From a checkpoint of a small transformer trained on Wikipedia.
Size: 9 layers, width 192, 4 heads of 32, MLP 768 ReLU, vocabulary 2048, 4M parameters.
Architecture: LayerNorm before each block, biases, tied embeddings.
Each number is 128 + 32 x the weight over its row's rms, rounded and kept within 0 to 255. Layers, rows and columns count from 0. Numbers have three digits each. The size before them is the row's rms in percent of the matrix's.

# layer 6 MLP up, 768x192, rms 0.107, rows 338-410, columns 0-191
104:114163070097144107207102153105117112124058109186131103145142126168136114152133090148116122175126122126085157095171104141120166162091123127104107107100159154126122152104167117144132139128109143080083145095119100153124086163150098113119123112115136117167115060078101118127162111106096137103107118150150152117106101118150062144191117139095126126135189186144139105154084034140113117085127157041046150132180107076100125078083101114085106086155100163163108137171118150195122172139140117115153130103176142085223162116139124118130146118103190078145148097116204108133136071081172132105
105:176104156132084080156133134114159124164072129180142101089155107096133184100179088168113141095082188147095123132144169165173140144098126125167151115182144152082117111132101118119125158089129133126134132111074133135147126160083120099113171087111111081097129130160102139109090077138173095128100147151149153184129116059095174061089193131071118088124158108136154111166151148172130176132034062119097118144104097129123150065103143170147067150145164131165148136023121078136065111181134131133145155116173054141161099094165154120086153120157094116122146116145129147140127092130101086136
032:144072080123138104090148127112139095080117159162130133163123199126154184113136128189161147142203108135137160131122126160133187146096108103130116061079158125178107153112063102128105139145135100072126140089092064127108118076087030130109124163111119137123133106167088129117137087166101148101094147223132135147107094095141155075122175157074117073142111145102140162153114113124119148108141031086118168170140157130120116108067182101111152120139089100174133099125123127171104143142139133101133193154123119135134156123149152197178156159148125132176154047144147108104177138072113142117
102:154050143175132130099096117173123131085132175158137087133167125113132118113122138142101137169195077130157063187149136095139137147118132099175117141143111053114094197125113092097088108090151057118137146106103102110141122111138136139137130140049172177121140089106127098086175109143178156157090089164129105154094098115156146160167130173080118153207140179165120133123137106108145133109136135163096098167147135155073120069148132147138067146088113195150119131067098105124160097109134123113073152078161095119091154117153054106150170215155179166100148108080072135148121139158111133124
109:144124069132144107150119134116160078105108119183165153146096125224122089125107156141128163066172167151138123174058152183155160151134149147127132129098195094120115127112081129147127163077093128071130069122116128119070099122117101072141068125078128110123077112138207152127134146182108042134154142148120171114089092065165111098144182166105110097105117101147135099187166101095128140121117125122042137123135104150133082112143097089088129120069124131129163119113132084115146164178133121079110115142144126101149146186089114148150195133122130156110162098149151082118181077165167108171
036:131111091077153147165120172087106124089084154131121162144144121080116166141113096192119137101156139105101152127124156134149129151065114112119113077080161163122120118065146091109179141136114131093075099071119091155146120033127084142114107144137109148136113136138126134111125068139124129115035111226104150147114082076127135108138145133122102037171108177111138084173121110154108140119074103172091091109203132135095093091113133133117061109118149238100150096104118162100169137148123118109143116103129129155115159124124124130098137189120152117112140140091149119106113137052040105098
100:146137136129077104145111104118153058155070057171143113121147118133154135125151119134125096167090083159133120101127152135139111100139165139131173115179155103173077152074145150160116135096091176156158142118068130137155113080051134087109121145125126077113164104193140098136097152175133183116189118145150108164143119124078146111119158117111114120140188174128157156134148061153129092135068089129154134103117097179068125117168149150102101127105147094094063145092117171115116130060134157123186157101118103094154082154109134158123087159071171116235083089083157076124124162070121091126
106:160164134138104113163165163093046125081122103098125079152111156147093121081156097115178157103151153112150129089196118120132144182114110109126099093157130117147120141121114063147138061173163169061086163116116128155110074082112095150093114091151118175147156107115120106061120080112177122143136132147129111106118128148122138090133173092115093148155152105116140109096033118160132130157112120063137091121118135078112139125096173097146124137148134160125137032151145151132139154106096170111091189160118175078137099071105169095161193144122149093211164127146111179051146158127104077125
097:165162170135193133120138142199079075063088144159119105154209124149123196093149139131157155070090154160109140120098096115126139121105134155151163119152167127175133146112138077143135122131101149084086192135135093143062126134106091049153095181162139150129147112162116119129193107112118163135102163148163098135104104121116093111152129105125110031119123168143145139143146056175120095085114037081153145141134122108077142116092088142099145116081095156079139125129125157137105151121164114076170086152116140095169136139149164151084075111153174102163108068124113168099121191114098116104
101:099159077111153140129083150115101096155113117115081143198168132129125142132138066148081143148156109149088130097093137153074169052129133159094121103102121133139171112126123043156119146175115188137134098132093128111106122111079115100088137118095113146081094120174135129220193125179166105053095083166150114158151113040079125139140159166094094164209168153105108100144135107135127119138080154097125076102177110101121156109059126140133109124151155114144106086186114134134138163102115119138072166100095149121175118115131082137138144121074102115181188137152114173109202135126104123146
110:195089124113102146160130124039151164160125113172137141146123137158120112121085072114066072120085137144135161152094090172144137162074103167140130134151189159127134105074090139174135151116162123123138143118052118154081107140109109110149099198105096079111153153085081159039131116208106133111154098144092140138142108066104153106100113111121096129116148133123125109166132113164113091118168094080096115122116071109119183095089145146125170152131138185069151138116117163156106149146122109099105120112169185087182097099110173104152217165107158130140142076149145151109092069079162158110
123:146113180154082057073074140169150126091117106111138174094151170153152172130158109130079121154122157092180097148154168077065085158112085160074163116160086136147155153134127142076139110128128108150063145019098153122161107116088066153141173127089150100149176130128103109099132085193145116115099127167146115171131131099148070073096122137111079070189154128200102155143143142105186082121110135150147116147192124160117093133165122119141091109124108087105148157057116120126138158152093142134156108113109133143173110125079127155169129140095169095101104075098114109135117136065167112144
100:176107106105115168137103133134118087143126111110089093109159102146100189137216105194133160158110139134150140066206132102162111100106151115117134084151148076159136087122125065076066114113103133158143118092090124161155152040073132066153138117073130151137142128190116110095132103106143115109110110174161095170092098045136120103094178122141148116156103143094109110081091121134153101158067112113150127107147114155112124135181117176116172156121155106131096107124032126096072161105109158141156111138069090128118133088155099120113110169136073114191126173150080149173132106106171136084
029:137083125077137098139150104127142131159088122172118159194132146147127085174170107154153166151145169185109158145149138124171120164086151161149124145140131120140146128110059055202176123101133103115119180015039129114145127136133129098146119156150107118105113091126142185106124096143121072111122142228099137141171093139133187069130137158101108125091117127116116117190155134134115096154150075103093109146173143153071122105091117203123156106115098211111104085088139167171133103131110110099128143148123163125155155144077136114124184192145107139127152083146150133116195159152141125099
068:143059138152118124119113104138137098111119158103152077119188144157117214098181146147144153132141097112160187151132184158212150117051131095140071111024102126173105117104161065155181126106146101128099143080138137170145120125124075081098130098130185086088083118187228115127166112148145110125117141162134106179139089114168129117109103132114127093124129137108119148142124077116140182136145117102137151080108174119152095138126153095124111125162162119136169104164101098127182098101170130137099123116123135088094129140109150181077121131126103132127088120152144166114110098004121136163
081:172110127109088094189151107095118111104174151165088138150168157172084170095157145142150124142110127138160194081184149187138103165145195085191102114078123188109060103059145065140179083087088108151149154074135153126121133120122116117094143136166139149100089125178175121101157112123153120110138125166123115143150122106099122117088170137083159206173096128150131143174082123172125137164120136082128127106146175092101054136118183138140085113117140136143055126138143114132143121073130183099126174145123131067134097183163089151176135119078127125098108095116174133075113109086132166106
095:117155117055144093059129156110126169110100135141154179133082107122142175122116065114097179076067109133140162157125153208121187118187141140048142119134118166186110186122093130166106134102089146178123125101110118100115147112091125104119147114151153121093139109167106133117155129134043138104054131139110097147182103126115088101127164166098141126040133159143083112089098132178114143148103154127089168123130123089141148136132082153153106106154105160102045133129129161110135189139131115072145172202134087108132153179070062139104149128151119134106129114175150122118167154061111108109
109:120155151140126102119129148123056125154067101188045126155151162132137100137156109162097176071173154071165233092146125176129087126076111105150096081135170124143187100152160123110107100076140075150094150120117107151118072146124114073154129177113105096091160121112165158132130096157082149132125145151151088197098113164074113117096134190117157048123099077089168169099098091134165184106065086133138089154131117167113118130124135100179160116115146137086146107191088138092069156163143082136113138109145146108120093128121125116095133149130148105090108103146109173118141087123084156148
107:182107150166084134146176128135112105090091171177106086091111180184166159100142071130164084121077170174075143130125115128178099126092131132152150110152135115152121088127078122137203165107137149122136176099090132091134065118062097121147115092174092103113129127120067132097139109089141112113131108147073144171183139100068156090046173187107137110159178137131124134158118108149153149104172092086171141161115160112114156067109074146166140100172127130083133145158159115172124146110164126133091136161134132074149177130180175185108140171117066113177115127150130096090126096072130083138
106:177043158152118117119073172166132105156120146139109092111117148127129141120099087187118074132080141202084133111144124207161097097129053190162201115132175154197156108056177144126143103101122148131169111104127165161142065113121121118155127151112102130100119147135154142092055105168101146126137160150102185138136079130094147073098151123120133106157154091137160128154125114164130113110094059073104118093115140088115148099069115145170164130151129114054124164055154142129101213099151121165134112111116133118166158121158102139119084128133165137089134075159132122115096123080126165168
075:127114128152132063177185164149108111108137148146109106153160114110123071120149129201129119123218105197104153115109122096089147103149158151141145124131136129099098183116123097140179118150099118099143108080109140047056124070114122090155136205127115135164085143113169091124203114100125153147080150176084162089172142134082145116090151143099133151122130088158101161119169142121112094114158156155145143120115155109141081072144118122086140139091128138094059100128079095163115149110102120120137076151149194087167118123150136147089113150097174138217145109109198049091144136158173149090
096:126076105163143096117101133078062124115108115182130140148141116130128114103098150121121150198134175146122153137105189148105106120169087124165065092135169094147152097143123147102128127183052125109108117100132135171195109070139124151135100185114140143093191093070167103154099100097058128127150095148144147111061078095138126085138151111113154148172128063095119195079175138164171106125087100124141133096118142147106164117083159161159077101137130117049155113132116164136088161165108119098106119139154160134123061124130118110135153163125117189173120028147105163062158105128136141175
090:111075164185114111193096089124170128101176139127103143137151166196132056057108134183138176162113164124153130213147133164145118105185166138154083128084124135120100183018102111113093110116090117123167132080088146114121112133108126077182138144127090117115044121126153116175116128146181154121120147164139097151128088130143113092140159173122148142135158152156092118144139083133106097175156158091096112074133099159153087132131127159106156119097049120092154114128088154090114074130120155181077131132070092083155103154150106139152148127091124153092122156089100162090173120135106109079
103:155177218213132130100089107191118076135136111163070082112114077159093118114148106155097134166181081117107134115131118113127125165163057105114086154127111169075160166058114109110148133098116193159123103100100082147101127094140122100155129088077087135122092111127079156124121147112107149125145099151098081149140120113112117066155119142108116119172154197185147219155172100076176128133057119125144137127143194100137093074145118113153127146140126118113122091167106088118171124084143164112121126145145094126121102086127123192103110164104151113099144108090128196138156115097205148130
100:097155080139102127150160115112121153129112167148063115146115152173154155166178149163072101082151177080167146089114134163138081164105082131123077092101182139130068113097139144132115138132135095134141142103100135123174069070076077119114130084105109059085091159129124112107169068139066137135084148139125092092060128067105115086109127162128136082167101110124192130138145122126166197161128101063092160110125132088181079129151146077117170159133139148114133095125128166188097127136102127146187144138164118119087113180124157134103183154089135169118138061143167149087084120118116078173
107:103112094175115137190100119116118099124048119171134128145131135133157141134104134139079069079171153171099199195109128133152208116124127104156153138186205060093164068079097118165163089122094173055089131106106137168124137139113128141088152132034171104077190121138131103121165148100142145133128149146132191119105080069133134106122111156092116128181180095081122123141141090164212115087102113140112087117186115117103153067145148109111099145166114169140117135129117111134130087129135129102066165100164141085157128159114122132148163156157177155144145094116166130106133110141122144148
107:140087148165078123168123156149167147147105060097118133101112133150090100072147137176124067129174153174087136126128185249187167130144089139142156124148129120088090139103133140128074184110176082094141135096102147142150122132126130145115093186073108110090134087150141142134086110153117096183093096157143159105174104051103189077090148113097139103146097138131112159146186114141090145132139082107107127135104105135130169095120122164106098182091144151102154132128107098119088169063157131134136129102084162110154120174088095149130150119070094162210126138113100112103185133160143063170
102:136150146126171170181093091049092109123159123143092115136164124203134138092129075185134159159080166074122095104143065182158148142045139086118120112123076140124123196088115113165091115132118130132124099089107089175076110156150095115169107189120145165130097106161096097146103087138124123047149077165122119190190171155145143112096156135137129119137147159122098128176141138189102118115099128097171021101199127096126150139097120163142100094088120149072114136100118139087134146131144093137121119144130150131146141126095146136111093123132095104109130113127121133171129217129103082069
031:155115056100123119099125129128105094072068146121034141147131138116118091117149093161099119118170107146054126106149102106155165189099064139109099069099170172187107098104120086135165121122109102112044141055057133118134043125101096119130104142093159144038141101129090114100159066114099115133115100209105164170173087099094173114111154119076106098140132160127112125141099091148134131099138105124111105115185129126133191139112118160127105102113165142118151120153093114174114172163128148159124086129174095115136160129149125115113167143141154102177125087124147161120117142077203135114
089:188158083148077112084135122153064076149123120151140121114121117162119102163109091136139164143143129136099137139122129143122146129202107155109109131145164106153101094080155135107066155132118159121151117143083106116080119113134125124083091171073184122086097123124143100124159121156127108127120054156071119159178147107185083120180157108106109137163131165159125126102068177115086138097078133138141092091145140146142133116177138141109117154191090167087092160056084166110132181084067146129194197178211142072137132186098120123071131135061163107139116109159151116067129133077132113089
098:150121179166160101118112066177062082131119112101112156117083157113119128084195101152131092148174100136164100169126123181173138150143099098167116154132130094135110185121071148154112181119170109088149117119121091138121128138148125099183131152105110120161099075130075076128118114101154118151116110147150176156127139125132186085115136147130184103072119097090159083159093159151080171170170141103090109159113149135141121049119140113118042143116116186099167075144046113069148167088123117106082156106153153111120106140045141152111139192145159093125149120139070169134159135128188092104
098:134141094094186088119145140084097130091093100126151108110111118073131120105124084113133135131187093187103196120119208145168154164127102074156104163142153182138115142082142119112119123168151075101088157106086129161120136101092162108151132195165146111114164141123075120116129045133092197176128147139106090101018100078092128141111168119130150164084150113111161116154153137105129175121106133136075095116106135128096155152177156104151078133066082159124127089064126164066146139094094131148114133116117109148126168095082076116109096158131136131102217083113174116137160129082122139141
100:135167131139183125117090125131108098143099086163105148137115052128173162154146080150191147149063164106134102138187095142075142132140077122109039138178105151194128157135150074150136094121097107121105160035125119165168058120112099079116105105124145151141151123110148185123106155143119180107124148159109104095197054154134142104077109131141134085131161142134129156060136133111162131134112123134159124150161111087111078119159122189128149085114149102129153109094162131110129136152097127127149146167060108154143133135133066141174069131145111070224123111099128146070142178123078134097
098:169087149111170159108093150146101059021136128195125107192136117116119096129082121110081136148115178094071155182118104091127122170103122083093122088196166158161122096116118120136123141125148175113123166127115123102155155138101118114162145115096124095144128104177122099165155119120149083139069107145140149145099115131163126106122222133110130154115109170086109183118115080152135177120073087072144075172166108112116107060144073132188083125113085065119138142133118061145171134130149157138110138132196102149074106149087138104158175190082123124127192151135126104174125106108129146128
108:120155100124089126111126146106084110153097099177068166135083153139141136150165113156087109173176146140074145136125140122164128169145114146110132042097121161145134115102146164145136125087168139107069157065040109082124137051148123153100131126081180121132161158102047136121145160173115150127120183147103105073119122107126150122076115129088081112119129134116201106135190091130139116134140096106125108127177103098117088041151122094090110150183156198152096065140101161164116151168079120117126102108149169155192148093145144125117114143127150165122091082143144146123140104042066138146
094:144181121140118049130105172128101088139101138174170119104145073179136127067121082152130120128182097095103178112118189154145094140115127069130119097062118166074141150143188162115134173107169077160080133081064166152163167117125127132121121094115111089134133143083156164109119138199104131138100152146103142097106146096129093107081200136106129123130106135164103076143083106079042158133171087131095101100126124112098151069143148169100203109129125203139119115126107115166127147163093149126130189080141158147101157066123111136102163153122184095120123133162204107119109138119107114091
106:107130123176147147125109138151114120158138154132133111159178175161102207098133128171117225098146166168142159156129155111127095135134104166144150061137127117145156072110103068120051171141128173095076102110111129069153091141069121141160096162100151123126095175172166098150186113164127058141112140161123115132132156118168136111123102104102027104130105126086150167088115129083113142146095068124121121178147109201093090073046104072151115118122139058137114136120088107118153127139112123131163087192104114121150090103163135126165136152162111144123163135082113095087143120119081089095
106:126160144077110104102091152094101059139076153144133102133135105072145166088168120191095117147115112115074152145131087116212110145126111090108141115062161118094102098119115113142148168104108113159146214142069098094166099090139104105107215106156156092099127132101084113119175098165123116102143163149133153166061120091108158098093160157108152143132107128164110178085148102183103099136062109140155102135139128115065107068175140156117128123115115139171157134135083124140139111122121176072174187163147135143128093150090120199115173125069103097136163141141141140182156159144128150043
099:099105079125181130164137161108118074098085085187086139136125088123146089124079118136136149152171105058124108096164098088106159155112129065119128116126142145168097115147142034123166110128087093128118129075119131091132161072142113115144130114097114169191159118040160162067072127102204138119036175159094116140094126126147117129114146139116147115139135144144116151113094121086186081182076142152124154156145166143137108141115153166166154136137187077124093115117122115156141135170128123108090121173137173075099100088175126059145151166111132091145131144107186118155117136096164115210
104:118114167223134115164101091169127068122102136141101127141124173150086161114116111101062122161084139076115129150185078166149150138132084122105118121142101182106075172107116144162125125092171159096127111083097124118146058147138133125110079139127146133115164100139085177150191133069123166051135166172136127120098142103128089110142179084153087180091150183164070091129130152115150180106115110139100123133147044119137166133111110092122111077095144100120132155137134092136101113105143121138142164151092129071098126140117136060076149148166171153160138140059213130124204148134093167116
104:150128164159144085152085098104131095093136158166147103131144092155150139126139091171134126135114074091121087101123116095126106216135076073106102107126174096147124124131116102136113165131183151130104117110054076166132118122165121076110166176076106156094128147146073144080104080140141096165159111152129136233132128125112192109118194135147127078134143105140127120118160131091107129110109106159070131053152139128101110104106133174079178156132114070145168152156147136137125119121053100098158142100133195138094110199094072140166128171154095125181124108144100158160104200143102134057
084:116185114086141092131135116109070166085116115161113142203145115151121108176147142124102173107175084139136153178082165159154191098116095142129103119157153151102171161102100092090133080091148103051104130118144110155143142123123111138119120171126130129064147072156061100127171097151082146113140129140149069119159147088141121130165138125137154153132110176137185129164157124134135087078141111078114105141145112139078182168080172071081120118134092169097141107080124182132097139067099106130133186088105110189081147129162075158135096071156199115129128108086175164088193143110101080148
098:156087065111149030105129104127123147082127169177137081102128130090148160144120119157169186130074118126144159145125156167095098122114135172134117130109175177109188170123134101136139143103127167087127165127133140087136116091132130118142125165104104122066087108132136116134151036167164148110113127159111115137127116123088141109160155097163101097039089077125143102080144134150115136164063114140051094122133155125131156128114160126146139167131085123133174152170090164138090111168146053113125161135089132132098154165137135180116204112081090054154145146090141095080150165117154041191
033:135124118092153114147182164088119128129086156194073120133103140090066148133140088188139139095131161166101100170137170148155147179109087125111147082099169137155133239094123122149103146095151154100106126096119073112126080099070104129110138134080109095121138131098122206119178127123069131157102118230078128107084126087086148074117176166099099120152122137153150130130070093171126148107075103133103061137131158122163156110133162143113128121145134147146142163107080132178072168113123118097125095088101143107141164139068153093130096181160164131185127099142120087048118159110151116125
102:168107137127098130098156177118137102132112186143115149167068084146115149078116089137108133134082149132076143116199108127177093178092101156147177106092167184166169117132128145091218148123148105109117145072107122090134205122087128117111156179157091137065151124181073110061105112153162074166090188144091184129175076096143131095099207157104087121087089147156086095074123135167122166102123148092051115158159145128102136116115114137114125175155156146138112099139138144145101120079129163107146160192110113151142163144144129104099144130089080131111106093161163108130128083090130102129
102:129113130099132106183110160088113142106134088130117076197188215128113128131153032138130100119146112104068132105160147116101104160120159137136112098130089086147173119131138113155141101124130100096133211090103152145141104124103081124114115107165095141192122162104155075071133123154116113183126151167162114134140122121147105111088148113149113079142106144153136073140066086120068084167105120083114106161121153104186152109108180113133159169060105133151143080083132105131112095071108107154072092105074110113134115136112187160170113186121112129111217163118124109091101164041137106161
113:123170130097155111166143138135134081132103105132107181176122118059129135149159108149099089102152112165113111103139100151139140195084129127087126118070137154129167121093142135187200100104079102095114113121142137186143129100124124098128160136107176071143159103123072137067084085186162047092157167157116171147151096126109124147104131188121105132126180145142129115144086129195119144108134105121060080131177119156157054132093124116097142068093100155152133136185115098171091137093105122051149082159146145155165113130141072073133152143123173077119154090116162070122107146074083168170
100:147084171145092145191195127131095094090112062143026117138129121165163149100114139137182150186196140123088134143154124145147105160106100107168093070091138123087180100041100122106103117101161143147102116104113125116147110083113095102040149132100064139088154138180101124135182096130142143120112180149135097151130090160122157090128179119121150109130140150147133113092225139152132150149094168120150075122164105145128117123105117128167121122165119123114120059137160072102161110126171118133092160100163104150187066101069117144096169135107092151085169106110131163080163137133150094122
127:133132119152179127169149103080161070142126152170103060168105125151173111144091127143161113057146152151106183140111106177120145156137134163169146127154159108166147151095166133108097127085083126111107128089082170133104119115127081104115142144155129089092102109099127132117185102103060161059129115146114114102100094043132167103128157148122157126139104063110158132113129093131116133108186093124087169110090155087152110099056116181076189130076149176112191150128135133154107141188105152063114176110104142112090143149096148089058183151150157151140089122172184138044103129127150150115
114:122180137158162062108095082123066063106118092128114156158124061139073127080096105148075101170114163134119139119153140093126159178070108089148163102097176176131115085058108144076137125119103120069129119114106103201104118114127112128137160132116119109134077112118117136119104086117147147105120142152165188122119137079168159075111185171140124181170152147170122146129108144121117147130097104105125068101244113078142066133167150174158115100193104112167139142164142171171127135156049130099132153158124107134140120100161139062164115130110135101141088146148116147157108168117062155137
103:155086135108081110102120125114131115155018097144148167155110186100068138095152117132121099118138185186104208166111117146116160153104136089128165074190165126126171147130145143122148145045165105148139090102093099156150115115115116142122142108107128097130150118137130146150129128195141110103184146155097118109091154103179161079086178124097121115080089103153168066188145150153147103087095113087089096075123116095165161089129096120137077122125170120177163114130081083074123157144078127110160161150153160152178086131097114122142157127164195068100118055151102109153131086090133130136
100:096111068113169087126095114123106131085106119096110098104155149091145132139137085110118102142157067161104198127117143084150103098140111121124127127139140156126116132139100116123101132106121148152152074100056169145086102126092107108098183195039124123057120099130142137176155141167178134066116085146098102130129157076115137164132179132090142133108123082102124091186172129132179166155056109125050125096155205182193122156146172116102147168083148155118097126078130145177140122043148133134102173109141142140170149089058126105129133136130127111107185104115185122145131158169106083157
098:130138179137137096153138136139040122139117109132115166100134125105172179106103133115130125166128109098110105100134127166101121125198068139168160125081131102138164107105114082157148134114114167115101163114106139156080134038166122070108187174155154148090153110124127083065150146098147098170119152163104098194094185140138144051118111124054139122128083072085183099156124170159115136250155136109107133114148108090050110108113156163155086199127109140141117162123123182135116110160090101090087137159160124143159136121100113131098132131136107155179185135106125140141101169105120079148
104:130150149159181140151158185064143114151101118140087132174077103158174097136153097156119102091162071117107191080095173147103170230115144135166158194122131124105122105096141144091138168109169107129126130086102108150081132145122099105055133149151101140129161094120053176143163080143093134113176147144120148100174139071137156126136117112143146168156131136139142132082092117130106123079088124114162142130168134101135144060123104134080184137105144167096161128107111133196118082116117114030090172131068172130127100164092092173108158121154162124160143143166160117110177082133140057127
116:177116086062184132154152094124200119090144073130101098123135174163187134067114136165053123112144161151110112111107143131164161135137125085124106082090171148154089138086136088155127200125194132066120145132092066087126137103108138166127097168122143123097050061133110122133142129068089123132098093150131148122095126124184079101133094080066141125130145134128141114112126098138197120162147136131114127147134120104121079131096102082106060087133119137148097068090114151140102125109100143090144132130216171109112133182107080128179111159135180123074147150181120138090121171085112171130
100:116144111078102146125172157096126131178095098169082135148092124143140072187130092159060100180172154124118138133110139139124143125093088165053107101140122202164150088119152141167117136167170126116097160065081083128157118108175126166106148085140124101158134189111098157076116140168094126061122133154140146129066055118131156155116132101091130120136133179076153164171143109119127094084154103088094093138146108110122129051076124060119097137148160125104110106137100109152088204152136120100151145143110149123153182107099152084118100132162219146130131082150164122110112160051142168163
103:128129191173123127120095121137091157111124166115111166150108132147079092144092078139054065086125121145087124069058134167129159174104072126150157108154088135099155126053155143139166132117125102092083108105119061192105087113165131091123090146128174093138110116102085098104135110141161117084124120153138114124111076105134091139147173091095111207223136120151128161204175174146184146124137142134080091099160102119097111124123104173111127093163041159114147123180122117152178156078140083146096113114164139117192100141113126119104103146124137129127147130133173107164150127055136170137
099:186143132080166124138124118120119028115113144179135128162100139084114179145167139160078167127078153128082120089108140108142130153091148130123137131110170125140129138081118100153116132103092142141156148124109058107157115134119082149125147115133112082078082101170103119158064068204145074125153144145119114215143158070108197112153147096097070155120132128102116092170143174105136100140121082139139128103151160060107103057153132152172098039144101180133158159117164115130128146118123106096133171102131155145169137176083143114155168138096178038146100132173125089118125185117109105099
113:078136155133107130114087146104074088145086075137113097126110204101127131126167125129090152172151153109097153107116171136120107150113123109114118122127183115098156159114132172160105160116190136109151078112110108167173062089113104083137135177133126160078108103115079143101112138106138168181133104141132139083046161105070199121054117191110172133151086136119094192145143170182132134114121126161112103055103152128156122041135125174124146128136184164167128067137096149135092152165133071067097143157120148089123134102109103109079139144157153094179145090154125156109180093137164183161
110:083148124138182096119104090104106137115109051131116125144126111148131123127096079130088184149127082128151168155098113177116120150115097158134073158082147173120120169086114151143152113111143164142133164097090149101105111115091093095093163183137144108047179132139137111131133130123141104139079170146147110129054122127137108100117157127128136147145132105138161161180190108136117182152159128140112087074173149193157108149126138087167129124092124142091094028145128149186054132139127124088090198137191104143128120072172202163138083133119062133140154137091201099131104192148072122101
107:133105111151162124203124085130109134101098190208134160186080082082124122150105064154117118154127134151049140137114123101127140135099110150099148118193157164127154132125160079137151103120053137109108120101094134179129109121186153187087112140148185140077135125106136142055121134132162104106150143163136109112132109116106151109134172092164137176129153104165117174097134139135125146142094059125101048071147131035115111127045096188104097101135096116112097069113110119110186127149136084074141114160173136156168122185130144124122161143120094094181092099125147126139079172114093149124
099:176127138090138086098082119096150064163099151160077085128152156155134150087182130164137163123149186137141141075152123094129086121083157123182150102163171130157080134120142095101111153064097092141165175136101141129172095123105101151112177126148069124124157083108136101134103077131130105108068119148060138121108103101096137085123143156111135082088132134050089135092102120122115175168096053091059119069115147080090168071131198153148147171132154110120130115150110154135121191138104192158182141134138096122146095102093130153126112180117084141190160096154137188110141147107157116077
038:198086126095132124133112094082104074107010121137118124139165149128132135104122110108140146175110112122090142171116147162101184137085145124139113112078164156148071170069126108170079126080167142062111098083021135076156122036117114113158140169130135116112125075158104128115143083150158123086039117210102149161149107089123156067147135139099122092105136155120091118180134110126187107091107140146127136117154139175135129119119112130099146124122086159119125113073144106159117162127118134124082171161153113120158142096099128130127135172147193136146202066138147135119125128073113113133
109:202132163141140118164141186169072084096096094136125152155160134203122077130110167131098124135111131109120149179078107163100200068171102122121127101157102133104136139123143061146184097168150082118127132073134131115076081077090119108151091155108117141118150102091134137124152120127088163110161144150069174076139138142109114097122189209081111191131086178148073157173088166122166145097123170140115083108128050109135140107127106122141129068142122178151071158144121085166083122154106118125113107102087159061145098105140104090112130141103140129130116084123155095124190133066143153130
091:097102147154154148157099087094165156113138162101135090135181117128097121179095094187134151142153162088174203158101081174134122108100100137157119159090100177123173155067118117099138089087112146117146121092108088155155071125099137080123119124074099187111133113121133115112120100155134167111135155154094085113102079085135176108143112180094106136091103106103161125161110144184127048154103131151110126101133139137156116164154130147085117179117094076143218077094042126094121132197098109126110120173078061138133169180129066127165125145192117082159147142149128107094178135169122145147
099:159105136170117085097179081136084159139105128146128152141090128108104119190168122149133115136191123115168134164144151128144116152140109126145153109158127104118101169105144060144196145109136142060124098118102037058118116053145125111168119159125162172143124099166102078118130111113174150074161134149111076097168126105073142129157093107135096163184087182140125169114074135162081119135108168178153131142129169102130103074145157052103114116103130147092146094154021128132116159106160126049193103130133159124122121135086112159114106162083123041174104094145138104131142129158115101132
091:113109134151118166148132149196121138120106150146103157145108096104201099182146124151068087127183133106098118122131136138125126068121036142105099095127121123096125123054185119121097101105116178068112130113095080135110076090172110092114114156090110103036148118194100088133165100085164130135093157144156129139169103107135124139155133119134121136157098148070109097226127116177159122125106099118101152166117124118136132123067149098100137111197080153075119125146141118087120106123150153163082128074153058123134096154159223133115170150161178141131129111120189151129161107134189092121
102:108113144067110124118137064116127149115100066172128126151127169197107130101155079131134115126141089148110147188126146092125143177123096142119104123072159205140171168131116172145103164073141105129130154123065091110103070125141111149074109166149127130144053158151142141067149103202065132099151120144095100155167123100149147090111118192145119103120162155175142154094163139089134109153114076152093150134133121148092101114052182119118150144081130197113131131141129131113132123107104048078100133187120165161117180154137098139199083143108115139042166076129139160096125122081113135152
114:147145138081058133145115108123156035121125107168062121156119108151162121172115151108171133125187165078104153106135138178112165111112123166161040081137106103167136123077154140116075139112118111121121141048121072188103079084134132118123135125107165135103108145132104168104102094132135127084111072166148119196168058151156135093090165088095105063140178178134147206170092112152165159142147151128115098138132144092127034085126105116104113157098169090140155118143147088155150141208116117120110163156100108141138125141102153163109087154108132122113112126104126073089147150083139145091
102:151103162104094098090138120075167147168117140144067044120143117108137167160142132170188128151100118125122124146163147159140071170089135123095117109107137163132117139103125125160104173064137083131124164116064154173135135051115100111126185074115119151116137087122084150080106086173175182141069157147118136107076123132093131100128126135086114121140112131108080117155114105104135193097143150092144162088114134126136161064161120170156192136178185179160137099084119130178128117141129168096160149150130092120108120090123107094110137150081120083187169100149200136126102147048140033107
104:115114070124146154130132159106106124091077099197069151097157127135098128126104131124122163194132134094098130097120126146141165141088164042073190147154137149164164151094069117138120136126079136145096170103116129122062122126155133123137168117096133084124161150112144153142135090117081210109140147154156139147120095151115100134160123146070109098142061113128182203121156049156134189129101123139108086138143147136089098097071204096131081105043129086127112076103119130102122140087162164150156127091060170093162207101117122149123162135101161081102141106103183142139110126144104114105
111:157086169125148121102088081137055163115099153163101135120085155130138117109177154146088176077178140131153189083121182148134208143117098135136191094135150118114145166075120151112181126038084096081121108079117050097086116168166132065109145128060137108137109126126136080105114128156108119092167132170190120155134160100157130111108190115112123111113118103169170186138095125153081114063076125135122071106111118158092081100110063150111166121109101154069165138210105102086099151130145136130143156134136178144098131151129089136176081143122125129137104139144137144120142159131092107099
105:145126155098137177101094146163069138125141125101041117139077089112084119116111107202138137154142162147140184117129120159139116124105124094177091106173152165211149111094128163055096072098179099114085188117125127183113146115098165101101065131124136136146121121118146124107138109168146075129116116154120172191141094127125160099125125157136120104079138127148152165061130134156183151114147113049105040128132138114198128069065116119130146151116168093146157148156097131169151139156119137150124142203133138092127111083155065122107164173140169161113130035118079143131153117118101134138